config = dict(
    hidden_size=96,
    hidden_act='swiglu',
    bias='none',
    tie_word_embeddings=False,
    beta1=0.95,
    warmup_steps=200,
    dataset='wikipedia_en',
)
Each number is 128 + 24 x the weight over its row's rms, rounded and kept within 0 to 255. Layers, rows and columns count from 0. Numbers have three digits each. The size before them is the row's rms in percent of the matrix's.

# layer 3 MLP down (transposed), 256x96, rms 0.15, rows 30-52, columns 0-95
101:139116152150108126102176121117105183112150160107144155111144139129118124140115104125124112139178130128146135137153109098091098168144106105130134110127096100152171127135141097156186121127128134133153104170114127159175123096114100167149143200139103103092144152135147128118127090137141131125
104:121169124081176157140106134077139175110148130103112178126098144106081159116154136170116132124120134125128087150140153152129163136147137119129161127134136133158162113118140165126105131119133151166143069143105096078101125115161101146124148127165113114120136136124115144165115115163119124099
103:134102110149096084132126130153149163101086133137127176109113142093105144106128120084125167131092103101126111145115127123162129126127096088169160131121163141168135129146114170083125113116147159122152127114099134059145121124116141091128090141100097102170112116112127144112120097160127142138
102:120148149080136127084135144119131108108143138144125147083169146143137115140130134138170193115127070109111102144124176136170139119160090140150116138101123159098160147165104143136126124122114127143116112096164135209129134111125132138137149112154139124135129159113153124117122101149166111164
100:118108105155159154131144150148132176117115152114176134128119106112129109139133137132171141144160120105131160144116151119082108138090108177165136122135127166126112115110169170127084130129142106130121135119161125227132125124118148146109169157147157140140111108139160147127115159120097142143
095:156124108103189117097138162120105231088144095118093168127135141128108122164114086136137128141097135116160132111146130137142145113131119153145098135137134093136118093127106133144104129131168102101091118123092102094147114131146147116120174136135132142136110116134105113091139098111156148126
111:089122163123125144117104102105144107156091152101157142122103118099095124118123101140122130130150100136131116174140109090168122182137122134076186141136137151135113117091118102117154131129150172113137122109152111143173104105070089120145144106131105116140120109101140095174120098140127158131
096:124110103166119152123135165133128064155103098156116129120138129125101102132139148120120135108094153178138116137141162128180123108087134142123171162134145100106144123148149125156130113153105118130092108143174150110115093174143161138140125119110114100127127162168126131134187109084130168109
095:133138123142136124125107087163146076071109108114113182136131138177131138155116112159131112112140118100146115123126142125174135100107170171124175094092141148128123113149101109117134128099115122166125153145164133175103103117123133120141101132121118165125091150152172111091141097159155125124
102:145133108085115115131063124136107122137147136113096113106103108096148160090118111101132157154128133082141116108104151115062100102136116178100131118126160134115130131114121169158105128115139115171122129116117148198099118103105108136122113168113133113108170140133121157164121096143105141126
096:118083173135140122145158145129098123130119146103106174123103089106144093114118113123117160162056110099132166124089113127085124139119133156122120095145083127097150098078129144104137083136119149125144136103117062143111124129124110145121134141115129143128118138131127164091167140132156141100
095:120146133102141113133136128130143101141094114152070118140140131158072121167124143142132126117132096132090133148092153159163141166147125099139112165124114155110144157149141155131123137122112104111090132112138156076085200152136114090168114099143145139138119122150084122150114144102141118086
110:099154109080143115113123138168098079192144137108073099157110113152119130140156126128160149140111101124150117120115110149119104137155107119156126129126146155148115104187097122179149132118121164167129144136097123102114124099110143185112132103119126128091111119123142094125159145142167123145
110:153087176139127104108089143097194067097138136134102079155118132137130134118136110121117162141097075123103111125123124133105132140152155116131159146161162155134106158149110095142115125108121136116112141154156157194147139122103173145106112134142122113145142155122105141126107150155102125119
095:095139126115125129138148131133154160130120105127170128124101088172099134121119089175125100143124118112124183159105136132120164083087118115133124127110155129117124125125141140111120142134141140134148144143164184174124141169117132115140157156139155145137125199136130113135086117166198136139
096:178118106105122097120133146137118143109143081147140134093136132124092157125109077111121123121090173186114137151162149151134084144127118119125094141153124128097148089124147131145095125125096123079144093108127108202151106133096133137111137159117122135114093135159116145081129142125109118119
111:131094136154150113125187126143127171107122175095132179153145143110148132119129123167113109122128121182127156111128136125107162113135120151144106090123104132135130139095099108154139124136131105104141111089134112196085133138175099188144148121147121132149161127134123092152127149122138167152
102:166154124129133130156114134133122162150126097132131167086130156127128104104102114170128168094100153169168123116105145124155122164155185146117189116112150132117146124103163157102129134115159132160114132142087127128138147103123138116168148112140107120108087142155157120139168101098111088151
096:102132132125145116128075119162117075067139112106068138114160108147134163134120117099133141151110106151141140124134124181099141096154119137121119113102138192123122130115089155138111134077127128143109124118110136115105151131155139131103105096079109135117141127124121108110084087162140165119
104:121139153176151151109137138146139126155123148096058148127091129141139117149116134125091144115095104145163142148157114132146132115139121109111185141140129096119131108118078152084112107133110126151135139143138130010137140130136150125117120136126148123161121096134098123113116112147127151127
105:093115105136107130162098098153143183138130168123138171136130079117108136133112110134107095093145163096160113121088116112119141161107145150119093119094138149153136094127140107117139135091150112124175103134121132116133165125130119147128066146133087143136143120109084105107111084152108090143
097:135089129076139162115131139126181183121139135130126121148126117124144119108136106164153181127173085109126116151145132099131126125142163151149094151127092109156093121162113118117133136123142128147115075139116121187098105151136135131123181132123148120136108160130177143180113122113122132160
102:132105092140155117116152132122131098141127126120133143148106157129149175141151139118139132144096127125132144156100148142109141136132120114134078104086116100121129074139138120102085139121167137141107117100063132115153131150050149107115115132148137105114139135117182141135088136190110109085
# layer 3 MLP gate, 256x96, rms 0.17, rows 31-53, columns 0-95
107:133105048150108117160116115162129098193123091141124135092171126166113082159133159121109169104152120089160137121112143126106129136135137087137139139157125120121111146146152112128131129150157141135105108139127163091173130129116135134145103131189129121096102146134105131103115099115113147118
106:123126143078155125152147161128094117152146150167159094119115125132131158116109104163154095091128169097151127123124107114109088152102169158136124144134101119088155136107143142152123150145122129121129129128089134114123134121092105182094120078150152142134110139141119114126081092099068147153
102:106127116155101132202124089150125143137132096127143119119147138100164145123156105069172135126069136123165123134129121093105109123167101130083117167110149082155117160153158140110126126137140123150085183132109115140133139128156148155121100157100140142104108133160114126135126120113122154135
099:072142129156119173129140183137097092120166105150129126135148114103142136158144145143148123174167144116149121113126145091108153152114098156128149156127137122081156134124133139131118180141130121105113127170112174115111117130117143162144137127093201175145127148148136164147130135129123102145
092:150152076120120084113128161082159137092096124126101095134133140155177158157100174090141140127164140102142104126143158122114128153132100101142135139106125158132182122144095126100120105122149179122100120116147116137137094130134103137118095110097098153129104148131104149134098089129087114135
106:130129162145123117142073150139125120164147068102139114115158171139096145117128141116127118097103137146086114091160143092128138133114125137133135168125116141159123121111115109125131166159096147157133134166111136122100140102106134166157164091089188121121151120064133098152123118156106121116
101:114136175087128098091142149147139118117115121145141143142138133111156159149105136151124135090109123121132120084130141143135121116109083124178124105103168141127129109122109157162144144119182151064140154076111115121101132066117143102117149139102135130120105140118144098120127072093102107154
090:115129111103119123132145121193150119089136092126090087140144119104111159106142132120117118099134094100155161086119103119104154106155111172144111129167150129154131100163104101122139149152133118166106133152125130098101166111115152122094121149106164138140164131182119173108092155124123135100
096:126111115139148162142111111169146167132116131122097089129181111071108186148183101097095139122143131118157121115124119124115100115119155147122102143156145128109123149107149131169128124134104106149110154115154140141187198121125134146148129143129128094136139102164088132106115118108119092132
107:125120188125137168108124146089165102123111144109132123100155106152137133121117144136094135101134120168115124135173098098176111089086128124133160144098113136168149106139142145121120146118101145087134111117151125145141109178123114144170129163150107113147119143136162086086137095150094096097
099:149118167133096152121129173082154113148161142113112125155139166108134154115131113127105136150130144140139112128143116163124133128152088150103126122159117147124186110140108092104149120112142126102139072164123093116151106070136125130099147176128120110116124141077144115117065110159102136155
107:108158108096131115141106128178134147143108112090082120140104120157098125119148162122140166161127080130168113133081158146141140115131140116165105140139131139157110104148094116172182153140116173162131164129112093098123126123126127170134143093095116144147105079133134099133148134134137114158
101:130155138152164117136140089164085168107131100090128142098114114111103151098102132132146115118149180160138106120140163158144153140131132141119087141132105123108127067124131176148165149113144127123146152130073150140119129131130117116166127147120081133106126091096101135139104141128098065127
090:147139110127124160113178120112113098125099114093110118140159160148144118137178114087111177158155141105115115122102123074128125145144155131111094136101105112126097136140102062183132126151160131172104112131149108143171089139104112147132103128129161129129144126131122102148163116091115107128
104:107155145098148151131134115138126121094143056143138164110126171138110116102076121142160145120132164153108118129163157180147115101193132150188138119136108119099135107124144094140109117074141102114129124132101095145116132137111115154135116116148156110121124114112118134143128150101121079098
106:147120141156078118148138127137101102145130171138104114139148132098132132129142107132107082124110152138110193080119110099104164118132117126100119125118107135116167134136140124108148106102122133114123103119151113119161145129134085187169134134153128171144117070136102127160138148106160125197
107:135167157100127120153097103105130121100112134119100160184127102098119185136154150125132130135118092113125100154122107120144151145118089095142092159104106135101142117125128102136150130145128131156132084115154128128161154160132119127124143160083154103174139100093094123117068112122129176108
091:162131106127108145109160132110128173149095117119144097128141127105141129133126116115127102155162144095111109157106105126123127133131107060124131141187152118075161148109127128140164102146096111110145140134196142122135101127162109168076126158133089095163114126149147140134151139134100096132
099:113165197161158126110166148160120125123132153129136142160105140137120107127120167123128114096113066132132154116138127126121144128090138092121118121135108145115095112088093164094145093164117090158102191111107135139123139103108126143139129088141134146181119110123093124151131083120128133142
105:137150123168135089151151136106077130124127102097103096104151157155141118132158118133151144122088147147133108148126129123139145157156106137140115141129166119100114128132092119101134140153128147149101128126102118084169124146149163117087102186104115118073147172125147132106075166136169152117
099:129151150136147134144108074150121102091157114104120099127128141148140101127137117133137138154134133140127153129100139154121146140078097137133164104109149144074138137152127117150100144132110114097133159107103134159108120165131124162093089087122160159183085124150133096136159134160147141200
089:108144145130148098147084112142125155141129136151140121102150121140158106078119116174130077141149148106145132079110138140144143093145106140135153150186120134140168181125125146074188141150109131096136113138163119158118118138164121106125117104144114111136138134136127113122165116091099089161
097:107134168121116128116145156124143091119137111109122120139071101106118123145142098092175132097160122109141069152123161130169134152126173117133155096065161089137114121139156167159086131136142159133131127111141135122104101089156148115117155142100143132173099123132105106158140140113116125113
# layer 3 MLP up, 256x96, rms 0.161, rows 31-52, columns 0-95
099:163123142163129136143164150125097124161146160137118108097140131177142100122151135164084106138123104153190142130107110114111125105144102105097155116119175145125097165145092151112127113126149105137090132123148119133149129110128133061140127100112104109118080134116095119120101100105080112152
103:088108158144114148116127140090114090122115148151130095105201145119167148144169144151121118131061109126108149154156122137128133079123117148130109144119116117125115114117122165196131141133119141106101076125141139135139105101117109121105148110130121137090130137089125107100156139099174138097
099:108145156147153132122129126143136186132103125092113151108142134115160143117151139194098148096148139136140177148139121112140121111107088129131116160150117117135125108088120127166093109147130110140104143127120143094125109186067152130104113095145119138141067115141156124153113091155096099108
095:087130089124136151138074111128140096086129123127112133158123168147138143139119139142145109135159111127144098124103138111091121119153150135112113157120155077095161115144141108163100186109089119166085136090085118115144137139096121124127075103130158118147127134147160135124114162177138106118
091:109095104137137084108139155103181101141090160106130125106164103147112135147097134089123145172137129115130103137120110099096050144116122100111145150112130155138144108144123139119107110143116140119114109084134146112175054149093123124102093096105136126116112139108146122121122119152109127158
115:093149129119156140136112126085115128143112136128145100104156104151125094131158092151125137087133130111147131182152137097131089139145153123156175144145115148129137133100139142119124158132150156123137111103173159122157092165116070116172146102132095114151131100113149082197128122125150107120
099:165144122147104127110109167089141117149147112117162129159129117187131151078165163124145166115144103127105159184085140146150147166157127133085111151116094109139178149135154166104125150112144100126157130116141146159137139153139113124178102122120134146124126124121114130131081136148147128150
096:128155144121136119126117137114136099093139139147144175088141091127140131110091140175139108134121137136114162120145137130161116092123156126089120099134119141122132113157107115192153140147087167144086122151110144139091137064106125127131136088113080119126069130117156099149138074121124117131
101:148120112200114144166158153134147142112068135131159148125194130154124111120131132103110154089178129124148133124108141124135169146145130123139114156150136112123125155125108147142148149119169086102113126148135164147086154164115147100159111115136094157112122078129120107121108103149124096141
096:141118142139131149080176127128113143124083118113150132105170119141125154148147107082118167117137127144157098171186069126167083136116112139119172123120131108115155105115101152124122118124144143108111106113131143130137102154109095117113113121145149090132147080095137103117171093106101138159
101:103114128153090125107129109132094126150076130139141126126139120129132145167184109112115094137147111137078143125105118119114130116144143148129116163137146190094116142131150147105103119136099133131103124092139163073089127104153105091156144138114097141094139101128078099131154122109179123085
103:130121158164116116138127108124113100065120126099137140160144178166110151112145140133167124140150105147144126142102123138073122091114151150101111133146103113111159138137114164109099144102127108125160136155114097128117096123134136103138131102096185162114137152133149137147162121091131203100
102:149140113106113160141103146124135168144122105130108151093148098120131127148110110160109067129083124174143134106121097119111132184135125154127150116188151073183105124132117125106112137108124161110108101111131167121137119133145125161121085130154112080138157093131106168119108133123114137143
086:139121108083155150080179122160129122092157114156133152136103093166138155126123136176150103153139104118108079157110143116118140119091109100144124121139087137070131095134155079113116121122121135109137133089170145123098079140127105129132096147099099114116146158152116093132125137122124148129
099:167156175166109133136144107155134171151112122100099095160130131138082093097130149161122137132124111116108119089106088137128173125124155150099144086094096108131121115143140094127132123136164150151157117139160139123115138103161125128126183151088160157134145082123094139116113150102157138134
110:094129149166102106131149132132112192103144135098114147154099102137105140171171140110138137160087132133121137088120139107124144095135115138099111138137094153116141101162157109154151104092108165134110135100141177126112141104166114159130119132127163154125149113123108060104154136124168127149
102:114123140129107098134097112150139118112136137097152106111102146089128147143104169149085150114129087096119086134152121153148103130125109108149132142136138150127098139114110114129109125180148079058110115092107095141148101146107158148088104157168105074129148112110122135164127133098118158119
093:135136116121152180126141124109117158144112172136135132173127158133110095113147162172134152115146126117114116173111150149147142144142155148114184113129095109096134089141102130113124141157130135129095170142101099177111113142135125109147119051158129138091137107142145102090123133126099169138
096:126117159151130130125076179147155179180134122117110131130085126175162107126135122185149116127152122160085187127128075140131159117116143126117147123142125091110138125123152124131171100106135128181130149148098144105106149120135142118123150146107183120141128122165137121130122146114140115103
102:123112137127151130151125128140106129130180122169139125156129106111108105126136135124091073159114157156119102118088093116101168142111168155082131148097113124135146130110172108179138152071149106124114176112134134152126183104132106107111121132147139122130156149133126103122117101082163151118
095:166084144114111164143127124116116144127144147163081118163163108123124107136116104110156106151156135136128120113102107122129092185178114138125143141101167115125178137171159092154135110115067131110089138116083170152121126135093120148097117132149134149128154155149098127146126128158136139146
099:126148137122133154106111152115110142144131115135161110103164142114161131061124092165130127100128120148122134089087125163103139146148091123107121155145153152096148167130115173109154111156073112111163106152125136179112129174144093146110107117142104123145071117107101116103137111107132112137